Weights of a small GPT-style language model, trained from scratch on English Wikipedia.
Size: vocabulary 31717, 43.3M parameters.
Training: a variant of SOAP for these matrices, 282M tokens, 4297 steps.
Each number is 128 + 24 x the weight over its row's rms, rounded and kept within 0 to 255. Layers, rows and columns count from 0. Numbers have three digits each. The size before them is the row's rms in percent of the matrix's.

# o: layer 4 attention output (transposed), 384x384, rms 0.116, rows 312-319, columns 256-383
# v: layer 4 attention value, 384x384, rms 0.12, rows 313-319, columns 256-383
# q: layer 4 attention query, 384x384, rms 0.114, rows 320-364, columns 256-383
# k: layer 4 attention key, 384x384, rms 0.109, rows 320-364, columns 256-383
o312 095:123085124131116112115127163133133128145123101089131132126125149170107074169080092146157142106150092166119107166146094133106135094097105103149139100142107137133124159122159147098148083143120092141078095138101091132138119153113068141153149142086099127117141152103099132131124147159183151112121118103130063096093161172142149135113116137160092098139120178079123130112100147118155117107135
v313 093:155120151084146116170109132134112188143138138133104112094162130127136147129118140161135127153100118129144113138130164128156100099149109145150157066125090122103123173141166135143152085111121124139132141172151148146124125167131102111139119088151168104130148146116115157138124114107147190113120131122081137124134084171116133133135150120127153098097114105134134118112126149106125151122127
o313 091:136152153122118114106131116122135089129141167139131160121134111152111121112090132102137101157125136140147095142170164148074129132077072102125118128144134123109138139144142080105114069154078122162128106147111136166163131150123141116132104131131155074096140071122136108134180111104133140122150132171141167122181089114110095132118137099121149095171155138178146138122134112078142119165152
v314 100:114151105154116102149126103112148172142125121119132106133128157131136128155121110142155124124141101100134127138118109133130109130123112107098135182171123123147144101102095133162137101113154133116092145161128122144120153137162121162140090102137103120083159146120139134108137142099090113163115116101122084122099139115099166108127137104120118146124151099100134148125163128150108136177186
o314 095:107139131100136171104124125049098105126190094168123132117150110097125117146143159153137156164110147129115134141133122138125136179137155139079179081103138150109159156137139174135136144103145159149115106200159114106116140158102145130126108116133148132105180130140111127079147161121174131125176135101146127128133118141128158087105129143120111136120117131129132174150114120133105142098133
v315 097:121170116134103176177116110139146144122164126091117132132125139118108109133103125127113149201105103094095130139091148094141136102110124147175146151111132151098092133108129151137108114194129164167092141131123060116139149130142145157207156131110133124118142103147123153168126127140145109138111134118118090116151116144130130182107097118127138170098144134115142123147147093137112125117147
o315 094:141127115130141124127126125107096183139139135084146162096159149166079131177170138127131136097105120111094120143109102168123103134092116135115125153150163143114100121139142130135108118112094152136143136072123124086105087143096121125121083164120128137090160088116170107149133136153140095127103134103099099133118144135121128117149071129151122130117112141120136132131123077123093120114152
v316 102:117088094069138130113142152093157148170138121131138090106132098133159161146123147111149122106103141157144119099122143121144152112156141165104167120143151109108091062123094160126107132133157115114117123153150114129122091140135156111124179082140131109124161126206107115104133100092128136149131167149146132142170108104139131151153142140140149071132100098147072203097119118106089190170117
o316 097:175107114117163157134095119103183131125118042113118132166141151125151156095134117120130116117116122132095114170198131118100172127170131118112135115087135091139151147121122114136120145111154126135139130136145139110127136112163098091101110125111144126136149099111158102132128108136108130165129162113113117142146140108160074137115140137136167106106094179101107115123120139121144147151135
v317 096:145105125132148106164130153136137089110112103141086108140125157171122123143175097110101103147143134125122091151126137111127118130085168120144164129120096128155176119101114173136176078173136131140090121100137125135110155147142155140189169131154153058131104125130123156118126132135167065154134129122134047131138136156117156141096130153132128123140114093100110160138090135138104093178086
o317 093:122125124089143091114110130120146105100134102107121082129142104119105122136122145119114118089152087125116198142147097116148160143125173158110136115157106074137097090173150130126140135157166176083143139096121102125140141101180105107144104135137113104126135114097112126131091120129146179175155143133144106151134152149124104095140136146098147141129104091090133124122144133128144123124135
v318 103:124090136109128144124144082121119127143135153164134108085096148158136129120117152127112149104186125136129138140177126115123145143156100119060168101146145133129145120134163161122124149139175106116100136075105094168137109135125132117115111144151133134105117142165147137109098129136164137088137165121109148132107104112171144129164101157141130149164145122141157106111140122123126135103094
o318 099:129160126123128117100124138149149112136153101121083088094146170125130140094162138117130156126120148108130141129152076134130103114098144123124117152143140130107099203116136142161132116131159121114114137104171147116176117104121095104091105135136137093112161115155164143130146099171098114102092140147134166121118124099112149136120104128120127100122074103114142120121124088146141168124135
v319 106:158146107148119137138153125148131148133124168124103112115097173124175125132131094097149103098119162165111134127111112151091111147090115123093161130139097132132133105113145161120129082141170113157109138103132126093182117114196107131105155113092188087138114139112145098102153118130125108108139088119170101160146131178139127109103110149147086148170141156115101171107113121171107156132134
o319 103:144135119141130127140129139132105108118116113094149103155158147154141140122092122134106095099114142160125125068128151107092144134153131141148140090141159141163139116114157154137121165119174170121121101110130130067134159095155146141104132114121138153123120122099151123145141127116153139120111116143146151041144152136122153104142115107111151102163149110115130143115168109093093131113134
q320 094:098140167124169104106142105096139136078155136133171183127146129147134141158076112156143150125114104121085121139132125148112154146106146099091163177108153158110153192154104115096119149067078117103120143123153125180166139153127115149115098129124146131145116110165149099117119095129155109126065133111113144142101169116169140100122101173143111073194121140108108137148163154111111119110128
k320 088:060149123155122122105139172127127112126129106134119202181083131166122146128124155158080068111135138179085154123100099149144166102118139080145135174136136127116108124133075126157073114152133147114175114116128129133142161112149131104119132099106111136168145108178121103146145135134126131109137165115183118075163087123093163107138128188139157099165160134096151114142137146146146126117131
q321 104:197131104094132135121095100132114168152132150137126077132110098172105118145137148147081154127145119121129126084121113111152166074212128126108077124121091088139112136149162107092115136133182123080151097072106144108111087102106112141127191147104130179130134141138136136114120121133105159132144128117122152103167113089114143115108092180133146155127108132081135118128115135169104139116105
k321 103:131194145118152087134118106122152130142128133130151117168130122129120116118106120118147091130088141102140086142210158127102145147126159152124116100102127114135109121138132060128101123123125143119100130096133135131091131142168101144133108152161151161130109156131163123106109136104105111140144120127095132107145138110110157140139141113128132107114094153151126135105157115081108147124132
q322 098:158147093108153127162144115142137147129151108146116064133160109136171124153101105121141135096159098120157138130125115117167127119187094100121145143103105167124112137133160110080132123137110132130125113117106161136120126091129158131090181129126147107147110148137115100138129093166125173127115120125136143073136137101127167106101086131115168172112133116136172131143160152168144100126101
k322 097:139109159127158067163115106148157128135124125099124151093135119148143087128119093145140089114109120136165149133167156118099121123127158150130094111159135168116132115123139071126120144120097107152079122167147135160110117128142127138125102152139165115106118121113143092130102104131122145141089115145089155132144166169140097111065086104100109142122127119147133119122122121128127165141157
q323 099:119110134108140113128092162127146078150125092072122119153127127158092146131167149112108121138137140177125143101146116127134136130133114165139155135122108084141097127102143178111138122145109103117175105161085133126081111129146117096127121114079100105191177142133112179134143161128132109139161145121146133194144091129089130154172181096147177170152155109154117135126096117139133149084092
k323 091:127115082115163141144137118143124117090126171088160110134187119110132113124122111153136154139135117101131128151169164088118135131139105175148079124126141144136105108163177166103117162104104104132091106149129101135131106125129093149107118136132157103075113128098131152102119100136124137121155114136091135183134161172148106161134146127155118160130127146124151168144172138136078110130177
q324 097:110128129161119099121140120111124136118143120111137168138125155124122115120116086146160126139108149108092104167116162117110136171104121141135132150126164164130167146149097115152119138100121112152085147127140143145188111143118151133146084094145132097121103115158189087154138101079161104126112100126111109122116148154141084149105125158122126131180102191121093119127128148089098118164159
k324 091:091115107131108101121103152097141112138151098164098146141102154166129174149120168099128101150124165150102133131102073147133126117091144091108139161108154140093106163087100125158136100166160115162168112127132131124117158114157137093121130112113099127174170103163126138174138139138121119164083151108162098094154082108137141078150107168148115095156144110142116123120110135136153113151121
q325 096:161128139157154165175112126126132147102109167162109080163129123134197136174098099155096130126156090120131088110130138129147121145115110137098098110107093164129151117136168123115141108116118166097133125108167140172144126100105124111149178107116127162081113156127101117140168090139070170132132114148123130118123130147126136106091100147129121120118122124094122127116146146114133094113128
k325 096:134130138145132140138125107130131108155137131126142120113159121142137120123108076107126090139118097124160120148172128125133094123071125162139103129112107143104124109142127108099138108120118112123091138112146138146112158148113124113150095150162120152082171129113125111127115106131106172147112117142102092125164117115147120129125104116127123133131086141139125144124135124089158177122168
q326 095:179132129148138127106153127078107170110121199137125127117127129112142116148130126182090163141149120092099110123132160127126135154129126131121122082120142126134158119125101129096131146130186162160091117052149143164137146121138142161158154115144173139137113134128146121114147065147126134080126096116102162103165151126131088084126099193131136127152122141091138105124162125139122090105120
k326 091:090147126154121127122091136135129150144149123173125142170119147164123133099117146105143155093132130117114157088105099121166129162090169135124149104118101131140186165113109098110122113122105150109151099033150117118129114138133146129157137108125163172132147125155155105182114141165107144089126123151129152113166098153141142122163104162116117121138143116129100084136137109123158147107147
q327 092:190127118119132146129147104137141122134128132138106093121150162141142121127152113138133080110164082125125133140120117119104114118156114104150137126129134116141134112134153132117121122126143121126152112046128096127131133110133116141138178131149131145107133153113113104097142173127114167092153148147062104087128132104135120105107087087131138151094135114120112134163118104144138115122112
k327 087:116136162168118116158136103120158148133105154145137081072116154146159121130118083091139101125146114137168101130105133120101111139127127132123090107139126153110165132145119133116134175110105150125085119100149113181139154135126104156109121142141114146095158144118144099115139138117133136156106122153100124115111168150156106135077122114094094164083096115078148114146140112122123146113135
q328 091:112077101118117098163105121151125153121157122149146110131096149108091143167156118152127109141103123095120125069121139141135115153147105106196107129100120092114150093134135086137129137129112125129157106061123103137152119128153159108132135143144152172122127119114075203075128128148116143062135102129092095112163125126171131120166108082149119118085145134125133139140100127099139099142111
k328 098:120133126130119130093118108108143149164097110114193137114121106170189084112114112100153133129135109138148114097157127156142130135167171150122119131108147142147122083138146097092155190100156127123072126029138137089155105139151094123134129153153146170150132129117126159079104144119111098167140100135109161131124116169093091131188126112113138100147173135091159078137148134140107083137143
q329 096:092114150138164098133135124121145117130113074136131145126169167130108128146128157086128081130120190144142141135136165147128100136123153119096172121149152162118168136124069121100144079096097105141138119145132091140124148161168127123121097132114129123082130144135132120147154151118132131134107126127101111086094104120128176101107135060137086094123095139134152143175124112067092104136130
k329 104:132104113147126120157124165120150090169093100145085113080140127149136083113169136103124127137126167137125148152131119145127134061163131143123142216110119160124097107083123105134152130140138124124139141156108132130134123097093132116088128110130090124165105095118103168119135096114155083129115117110155135097109120111130092140145112110114127082070109153173147099130131124119142127073167
q330 102:181131175104136158101112140077164109156113123125118144117165107170178118130145162131163136136139093169148122150106109117123132105130140098098147131179142136150124150138083141171148142145106094115098151141140136127157096137085132147146126125137098084121149142108141111162143115118106133160108139150131171144087118129107121095096112126076116146126108119101136144163155153113106070156171
k330 102:161127130110124089145138127120131128086139124112072126147132154095140149168165122150097136149105134126141126124117104093095117152129100063123147112169103099086161146146122120130118142165069153121120175186155138169156137125148183152121144149129149160126123111132160142130127106123168137128143170138099124155080154093152156128075115145076133103140123114096147161132085134118140066106106
q331 099:135136106131129143158122201125089150116157118105173096111121107111146122108158156132131142130123121169144142151111091117143165115138123155133136164114094109147081142138150126105134149114138144139145105174117161132147105148099086111169146144117118120132170133102122143147132117111126106133109103122157121146158140164099139127115130118147140117133112136179121149126126109111136150135098
k331 105:143165105114171172122073095131105126084128134109139118150190103131133125096088136180140142130143132156135135116171177090132102131156129150141063104128106128136140091123148143094128146110130112149108146142148136127131077126161116120148138158128155113111115163128138110134114173147104141179136120157122164146145119096136125161157150098144141170164137136103137192178127107129105133157124
q332 096:111102141151140126114113117135142118116114113110130113171120106094130135108115154128143119168109122169152136168099143141082107107147094149130127102169118051117114120095146135113145105100152102132156139163125136133117134116149137098168147125131101106076169103133140153111129157103163133166113120142148123094138126126105225171117144079165149127107110132124153145101141138120156168139136
k332 099:167111118129164144118094160133113079135073130123131125098145172158151145107152153141145154125092145153138140163097111108117112120123094141091103126135142184098154147095160113110133119099139123119102156124119148140085088127136118132112192122134175102121102132120160092166155120134123123151101148135103113080089094091149128103121094107189137116142127112131107120145116116098112149117105
q333 098:082142148100138108107167179114137110122097086120120167134084131064140130139112165137163139127111141190155136148101144138134104153143108144082174143195150118150140168137073103145151120150110131160089150125126122099148154160114146134112095112162153083121140157136174141163138148159142121141085130165158119127154125101091139159160146149130102128139094123122163091119131107099118123169156
k333 089:096097135118126149122147156134113100148127095152100168149125122133105151136114210091134133144111107178108121116092152126111119123118130091128118150153143111129145166148111146150158074185116134128163186105147122084144104102127182146123181107124150124158205103137137115143104136156129129115083147133120140109136108105127167148138110150143170124117124117141149168156099091142142122138124
q334 099:066136139119108134141151152104173111133100112128144149137091102121143094104129147114149154124092136160125137164100165138135156130150151129120112120138165147146182143172128137154115081132075135142106182147092123119132140136090145174120113141136104110107114145152156109163153132134147108163125149158130137165112132145069122158171170136162149126129103180163159133105122141094100148125129
k334 087:127102121144109174107124139100114112122153132125125143124109126133115131109168173127138130108097080147085171131044138156115114130120140116109084150150122135125194099121116120158136130154126103112132173137119117117133120117114141131146135113138112121120166113146134096178132116172158122142102164105160122157142107099107140066163137175140122129138085129130128129141141105140148160138135
q335 094:159138130109133118109145105108121165144138128157125096123105151162118130152162124150134127094172098113083111108081120143123140143150117148118092122152126163127150135153100095165113088126134131117107124054126137135150144144112153168116135115126123167095098124103161101112118091142129151105136118112106120123138150106136074092087087148118114140125134130106119108101139145139098092159120
k335 090:117155154118102098108115124103145170159129147106147129106144142153165101115121111092105122146147128136136103110126137163143132152114102154099149113147142099132168124123139114139106136098137120136116113100152119147135142153063122171088143151093127122073115103100156090122114144130135103119090106163120106101118154126158115126087138146055095124113113123118112124117151159133101129179109
q336 097:102142155107132121113110164164162092116110140100164135115110121119125127113135142158134119144098145163113148164118137167133159143112114145167182129135174110092124127135123138140132118107116126135120155160122093127130104149120122132124092136146097061123134123133149161156119160134152095150103134152159148130136132147104132133161145106155142155135137126118134155146130144085163148122129
k336 091:118159130086103136071134115112123124091104091131133128117094168145112191136193129158135147113140093145085182133101084130144107141114122107144128159107137129128121119147119090131125142117134123153129132091116121081142146122139138147122138114125162171128134145144098110165141127101123093085115121136180111130168115082093155096198143152149163095131130140104120103149110127119174125153144
q337 097:147117118121162158122138121117131134158089134167127086121111148161124122122130122165115118111157124135099120126088139114122144137134092124173122137170127166108198140152101077158112089116144119131093177096126114158161123121079150177110156159123114143092094110146144124138123084144136157126124086114102137101119134096111119105109108131135116159120100151102107138106146164129123113143135
k337 099:119150163170135097143112133095154161167130113125141111142137132153132097126122123101104139147113138122147127109127140156120139159149115169104150110147134128129177160101124129137138122127158137109159126098158135156155095128118118153109171140125113172119121077133150137123096133119139112091130112118115127106123134158160150107120120148108127123121123091116114143144124125121105108163099
q338 092:110209145139135175120113148115128129139125115114168103129129117110146123151123121132153164117129152119116160152140117127135084185119123120081134146158135130101100108192122160141060113103112173152122151192126154104152100158163108141150124128140106113159128137147131143113126126158163138155155112131139134185150130160138138104150173122113117091177110102155147135081134153109110165168124
k338 094:138160111112132151135151108170122134090141138118133109122085144108103151109156154176113139154151142034126140158102104113111145113137116117158134121127131111114117091145093091135092121092091146138117104151098130148112146122140171121139126105129121089125129141129164130123133097130117167113109117121120153153171097111141143113132152166168100129174101135129118113095120127143129130154134
q339 099:172133146141120146122114137113120153124061131151112125146137107122158136076165138166082117109119105124135126109089152092146142080108123118138097112120140147109104098131133156150140111107169152095130179161180114091089161129090181136135149144114125139147103100116138158102083075108108101141150115110137127117146116111092158128090126155112118097132147111146157106154138142147163123137183
k339 090:118167168112108082093116084097132144142110120112166119121103164130131117094156156111100149093139139126129162112055127162131126142124108126107159094174119117142166108108117091092086113056134133093096136084138138099159114157120129150090188149120188091120128160140157121138120091186141139109132110106102112132058139149144172137118099132098134102131130158092098145122111107135103112115118
q340 094:111122121124119115122105081139106072128127143114076147130176115107125148145113119092158145125149126151153119066138121132161112091127158122140161114129114076135077132091158147098151144155130118133141076173124118122077130156170093083124152108118139139151112147100115154111131148117115111117122162138127097168148116126120124138127099129154114126137136112142121128164123072131126137118138
k340 092:159132116130149130093116124124102109153108106112083131150125151114139128137135161114149135123107163120098084130109121099176156111132167127129137110106125139181064135138152151148104126167132100131152118170112150104098138109153077137122096114129162114150168112144119145153133129146121118110123163146145131127143060112099128142100151105136117148121137136131078104100097134121118146098113
q341 101:122105136117127101149135169127161115118104124107149144131121111105125122138142116119113156126085146147172142131153124152102108106126131132127157127117179120137130127122125175117150129134126145122130146169135099126107144126163125062128094130164122073135156118119116142131145163149138137131135153141182148118112109156119167176153150121157125072154131120128121109176095093073160135124159
k341 092:125140077131170123104135139134122136149102102164165127114100125120109186137157162140135154127125074127097172110117096123159109150095150087109113108116138110158158161102144146160150143173168152118137143107101107081095108068120138097175144102133144139149123141147151112163146090124150120070123132096131134129141144092139149100172148168154132101133146146127112115175107116108177110130142
q342 100:125157106166136149117110147114153114168136110076136130135149128108102150139136120084128129170128096180147158126104114156133147170132138135081135112152157089159168111110169116126164119143132108201143150154105097145164131138124090147132109162145128089151148115130161152135141129119152132099110182157154149147179184172111111136128164116097106155084168161110120174121144147104136139132134
k342 095:159136129111146186128129113162106124112168136078144152069123119128111180128156146138116103145099141086160145123125175114162122120154161153118141130119173118153149110122124131175108143134117132176138167149117124139097161131137140141114129116128105103134171125138155120155149117154154118120129158113171182152162131118123070082151151160180109154155130109140150124149154117152157106140095
q343 105:114158134117091143161144181097106185139138149130125110138140144122095099120118107122132137105137145112095103103157115163144124139166133105105156116156175133122174102134126135138146114140110136158114133142113120139175133125138131119101127127127103079090119104109121134175134096172147154114135133100121141162151128112115124121110148101099130141121129112101126096092163139123112167143170
k343 089:128148079135108093145150199153123159117160136143141135151167118112109109130143154091114166146152149103165158104130106147134153130071104118104137152159157110113139139156089110131139091161138123105117122160124106145138125139098152117090166133109126085122117128156148078097129059164135142169121092123101156148123099114151089122099159105080118167096096127163111147095108126105096101147104
q344 104:112116120093118127143093111142135123107133121162135091136145139148158113122152132130072097115101131154136134145091147083144155114098091118160142144125099169150102154098128113166121145143108124137139107118117110152135139052124083103161128137096144118127136153148162114119077136108088138145091147107145112111160078121182131089135103119131135135163166097149085129149136130121140081119112
k344 103:113106127122150149131125106108111089118142123106119119111145117112101116132098121124116110107160078168122163131158142096120158111133138116160103129114108154105115088118156138165116153131139119155124141137131149152122179121136111143135094127142137142108125133103112122113109137106111133120130152117115137113135178144136138167163128156098102086126165107153187164147177108144118145102149
q345 098:104112129141147106096178142122124153145131091095104161121127183131110107162125119134134133113125119184136131158169106181099095169135156115099147133170132089159175129146122082108116164102101103143102164103133124087142106133153106124090106132135142108124127138137127157153107129153116142113131080126130132102153163162146128158125131139162105127136162101068147163128126141113097135131111
k345 105:114141182097139133129134137146146154117165159102161168132140071117089157082121141169119121142137105149109150135102107121136162110184119146146150118097090129157126092130118110091109119110118111112138150164095148092139167118147140137148157109174121142147136150121136148161106123093139135081089166085154119147181106134110146135180096166128129076162152109132149096163144126144195106147106
q346 101:187099128116116124082144154108114138131120107189103118128110139160135106126122109134115106096134127126101119156089107104143142130125119096122132117162115189113167105128115126169146173108144095135078147073138132165168103130069131154117123164111100119083102120137163076158098094134107148097109106104084147103114131108135093093108104120113130179100129138084094149125155135166127133112116
k346 094:159100172114130122129124136142155140126153138147094137130172062136113101136087097088154121098161149183137137111122133126158154112127135135124121094119159165135127141148073188162154144124129084167161143167085112169120153155113103136129139169144098133111123135136113137113092135143157117163108098150147123133120096144129088132120117146077127118105122108122138127134178173110119151113104
q347 093:109114100143110121119133111145083122159141163155118090098156161119105128141107105159118148114154109105116080078137118119117122123144160100104124120149111121147148160105137066134142119115132117134083129068137112163107142110140138158100182109112125164101113129119160098137148131170106157152151125088094121137138120122134125131119114116132092139133140108126087102127112129111061113138105
k347 104:159112140142149153164138148180183139110138141090092109184161088113138135109124084141086113135159143102141118135152119078145183143135156129153132107111075149134083110191126135122087099130082131153130128198108106095137158131137115093124117150151121119113124107106091116117138133097101163153134147163106109123158102127143142159146167125130152108141138119139107128099146144110143109090152
q348 099:086131106117142088122087087158137098110165155155120097100129152151166110110112127122108154095153155125122155110158140115154142093114113145133143130133104116144089133057146102109119147156115075136137075129128114133085155136110103134127122105106157108142113155166150120142119118137091144151127146123121133118178108110132123130142141134148115125165156103140083123137114105145116107139104
k348 102:104139094120140129119098153103074104154168094133157124082163113115116109133136146106122129097123101118135151121157142126167142105101161145123127150063126187111138099126132125140145080134128086141144114194117147120073164037156107131093104113141109111122133123135115137112123113085163114097159133112166144131181128101091110162170128113134111089156183125165160096111174110128131145108174
q349 112:123103150159125085149132089126154112103155091052120136120096155098122110171117123085134109160074203118148137194144118121137090177083123155125122155110127130120085123140124115092086165170145145130145136162132118099092109154185105092111100134144130139135139135095137120119135159116137128153119129124115146088104147130148150179139168134153110077152149117131117098162098132111146160124131
k349 095:191141170136116150157126141112147085127128113104163125118092171071110142132141141140098102142137151106104166135099134134160099153157169083133131145152105109119132138109095106122098149142158123132166099099128093133139151130109111138129142121137138138151172156114172123182136115117175136093112178079107107147116169083186145141136145171190127119174121117102135138145092077117144144120139
q350 097:128133104131089118100107154143119086150086130140085089092131107135171171138165138126161139129114111145103103112132103079136139104078087121131086117127162123126103130118105148166142112152142101125156126115135150146116138172089167114141130124106106152077145125130156151121120099098113121150114131097138160132109135126149120157092146118117136172150111082149169121122164138119126091145138
k350 100:066122136141098144130088145127166140145109096131135154126147112167101122120125136128140171116177128172158131117122129128149123146133082096132115120108126122130119135109109125095168131168112099148128137094124151128103145144151111114145150149141123134137149110175096150112140108172134106129123116138113100069105135120126070135121109113093157097146126127107135118123143163145136108115140
q351 098:138102127131073093121116113167129101146128114121119177091153160122119133139106108165105134098150161113157113134112141153126183130078125107118144139134202117130087124095152097130115148111179115164115084075140162093119128113194108110114104105116158173143142123127109106097126170125144100147152135139135093122117112120120093125176116101155126103103124105174070143171124134105126115121146
k351 095:152106159141110134143136146152155145160127105124130133119138125132139118163121162167123108154121106162142113162141112123097115172093123136145108158088097180116129110132127128112166143158094129108140125063208138143109158082165117109153141104126118148159091106144139143114119126102139118099138133172139143135097129140138074121110171113120150150118141108159109118167132128109182128114130
q352 106:153170159113092146146138137127122158133120122117106112110114132139121125143175124115141156156122106106068099131161104136147125151161123115101126139127124089100119107155138165090152118134144147103133123160133199154142142106132157137114162116098131125165166129121074100112147092120147105145129119147129180136122145133071109127178127115147138155131147117114183114142155092129115151147141
k352 098:137190096099100096100154108123145132090096137134136142122156135122082137125151116166137152112152145128147115118106094156110143164123091136085126128150137088078106140144120127124116112137094151147114117097105160155155069168160139141116154155128163103126119143150090085111131092155118137143154101117127119161092171128108104096193137109126123148118120145127129140148114151114099144152110
q353 103:125075142118136124147070103160108141123103150155088147112154108106153117095141159058162114133108159124148123120105124098144132111114113138155163056100114157093093141115124174143152161137145132120145096143145116100108139164114157128131124128093108159144162122117116133142122173119124086181136127149164110130136102126144172140073134158149177144159151094147127093129157133138165144108165
k353 105:162106129108146144087117110107102109131105065129120124152101135151100140103114118101142122137148124157139156092115120167125097131141161149175136141119113170097134141164096130149137145126111068147145097066172138109143152152113121142140125132085127145123129136134089123136108125164174073098111134165199144109120178145096126124101155150095126142156134111162119127119155147129141176098136
q354 093:151107125133124115146166186104162159129095096081146128142116152143135136119125131131129122151118168107117099154183138175107152157158146152069136113098130156091127119155103122134125113109124170109083117092159142137126110104160133120058098095152103133132138170119121142157122171111149114136136152149101152082104105158099124118161120097171154127108096139094124086136128124106165180134154
k354 102:117125186159086091113168126135137148137129110134107138139135178135114146138066199119096140172131131128117136129129167183128135170135131133162130163137141125127109153092105126107155132104134152094078119071178148093124108126130115147115136085105184158143119130135102106164108125150135092141147147125128120096144152181141166148147113134119118134100115156127157136136063104121149155180095
q355 104:184132109122115131112136086154137132138110158155164125141167087124101126133131081112119141127150131116139055150126129113123129171074114099117144104135177142142116092155130131111157122093124130084130148052132138136154116143097145122109136116139142119103098108131114110115163158168129128071158053127132149071061158134131077107083094150093101138117110114146163136128127180141109150133129
k355 101:171115114144160163157127187110146101136117123112146077154117126129186150103143127122155154120111114127153134124119125110125143135105117122121164065163129131129100124140156174103162145156105102106178153151106142144183091163120135126121124178084132125130100144123130111122120117120107163137141117126105117158111122147112164109091132147163135147132143147164134154147154188131132141100166
q356 095:127138129139104138097128108118116078101096181142101130141129155134127146118143094133134141119118083152142106108099188104137095115096129130130125099143122142149145163086118120123163125168110104142135138092103134143138096117124151105133157123104141138121136131130144135105146109173082126169156110121110097086117148147154109115116121118115181153145158096176097121194103135147060087087118
k356 107:146138133140124130102134136119134068105088156101139135144104146121135166111196116126135133135121101139121115127127133143114097122131129082132150067162108100141137118131095123116125117166121118149091129227094107162119117136115148120152136119103088152143132127151169113115130070123099130074095124131132110118141098096136056109101098144167108151148140145144109155159126130152124126122144
q357 100:129100124126128105117135152125159155147140096132101138139135137153138116107096131104126094138124147105120107147135072171102109124167139149137164103145114142097155127169155159149090122111075161136130124203126137109145111150128143160128099130161108111077158120141114201178132130129132130158099133128086133234148107151118139143094135143163146130109134161117163124118167148127115126110170
k357 092:067056132114121118114123125134141169110136065130112150147108147165101145122116137140130173149143129092099140142116101169103133100103125150165114151147114131143117168110103127126092143143148143126089078102137086088090122148090151136157128137136105160111152098162102159124122147172123084127092125134140137112129106115161081094119117124151072140106068123118083158147118115144124145163118
q358 096:135101125140143121131083171130131116118111087090157131131172109124159160136121153103139145127101176120119126154149095089109148111124122151119136136119140146109114122129093117128124151111117166107113163195147172130115130125137150119113113132103103083159115165120121191129120124070145087128106112140151155159130110135151114137140141139141152116122122155119155143108146117125179127167150
k358 105:112157122127136145074113141153114092149086115148110135112139124161124137126100133144131163127097097154126133135156212131163115097151134189123136111083123176115140143129122102121168186131145126126080141081146172152124156109144147159112177125115132101131121156118132115131108113127139100109115086134156131067181115135106088142148130182073129170115151145149119120120104123134155141130119
q359 097:142121115112101176152077092127129169102115110138162115154113096128137159149140115097145133122160110125114151140082094129115111118102100152120107123123091116158088114126101169066147126162119103091172131140120135163166144137076087157143087140103143109093081126136119144124121103089128101109129081145127159140125145108145095112140136132155123129140107130137136170109156132137135132131152
k359 100:157083097108136199135095108152140124123119143141152108138117067169142122107110101112171110115150125129160093124109123099083121103100081166078131128140112157102124098174137133130160143117138071112173131148125121176165142125113123140108117149134087119106117145131128143113148126108153100153117103135131121129107102165145052097159157125082126135120108092113140108118228170107124131111149
q360 095:132148152147151111113135169137077176156147132138096128151130165097136128157116114134145159162133156142091116102126122193139152127139122113118135144137139126121126138122164163135132134095155207144138100127139102123122105134118135132136142128152154184131139097148155138128120111117141113129131173146127131147100093135099109129155100131140107146167129147122149097121117083141098157111116
k360 103:148127138139115053105180142108115100143112089095161117162123184109134145155144118121140154143140182076095130120109136193162142151164148110170141125139137127104107156110157118084118148077171161127137074086147136073154103157109146117128143142116185132122154109158105169167156118124138064125152115113116112114116137155102157187161113101157138144140132153152121100110091119145132162146130
q361 093:153147114171152117136148167118107147124149109146145105147129119083118171112168135071157164147113159105138143119145126102123111113134124123154086151153114137124120132110133147171120135144174148101150114177140116145117172110136152078105132122131142136093138097123124117111116117086115115124135140118138120128125112073123169105123107130141109113159119117139134097167095104078159153155150
k361 109:177186100158091098110153110119115111161091123074092118111120204111138136098109130084133168114108109094124115156148125112127112144181134099153141154123133117129152158082163140103150153133171127167115144136123116102177109151123159155150104122072190132153147158132132102126163128133127115124151131154090097132142175115140176161115138078107127120149118120143113121142088104112133131134140
q362 094:103152121111126184139149134139141134138123106121137112093131083180141154121130103068118118120102094114102149192113105135118109112149161120138081131108148152122153109126108154150088160145105139121116156143115144126166100122102101193121112123115135076103116125137092118150130151138103115122132131119136120116104107147121143110138141108103130103113120171119113146088117139123108106134154
k362 104:130114104115128172185133152147146117108099118138108129089139115136203131146189094064138098112109122120148114168138134099129152088125139160120068107102133178111130123134121157193109108138121111149119113203108129150110106095168116185100151117095115095105116099104144126120135139114137144136093132128129123111146102117124104089125148091078117139101118130131152152113146161135112091126140
q363 100:128096136127132104122126088132156087129136115115104130147133124128159109119140137122133119143147130143114089160107105098100130147111106159159104149093171165137118148149100140122099126142093113113132117160137102143093148138114148109140117122141125116141126120109108174125151122144128177146110125127116123190091159134155127175083136127172086096077131134131147137100158115150083128147115
k363 099:093073124106143146141145089109130142119115137136164109151076133190122129122157140150127081111168137125156128136082115120119145108103091128120120127150094100124122113147094158153093107109122131122139115090129105154058105150095082099157090144143112111109131078122145123134132131141110136127094098109121137111090118154121078124131146122154117127102149130095110154104192131159089089151130
q364 096:116125120120172086121160193112158125130125146121202114113120111139143128127119138169118107107141171121125118093155149163143125118169174116049110106139125166127141117136112142141113130102090127109078115148110104163134121132142123114110105125148116104130116210147165173150129150112138139108117127127113145104155118150148084124154129165139151119102128133135104131113145117112127100096138
k364 101:105157150141114081094102117117125152150099116128133118143133151183107118114117161143139167109161154118098103123135169132155185098136142127108169115155144067160123132123137131099139131146142171124095139151087135130141105109125138117134137136134177128123089120124115157133086110095133129121130117125108129143160156136125163158162120170137131076129146172116124171119089109156130127097120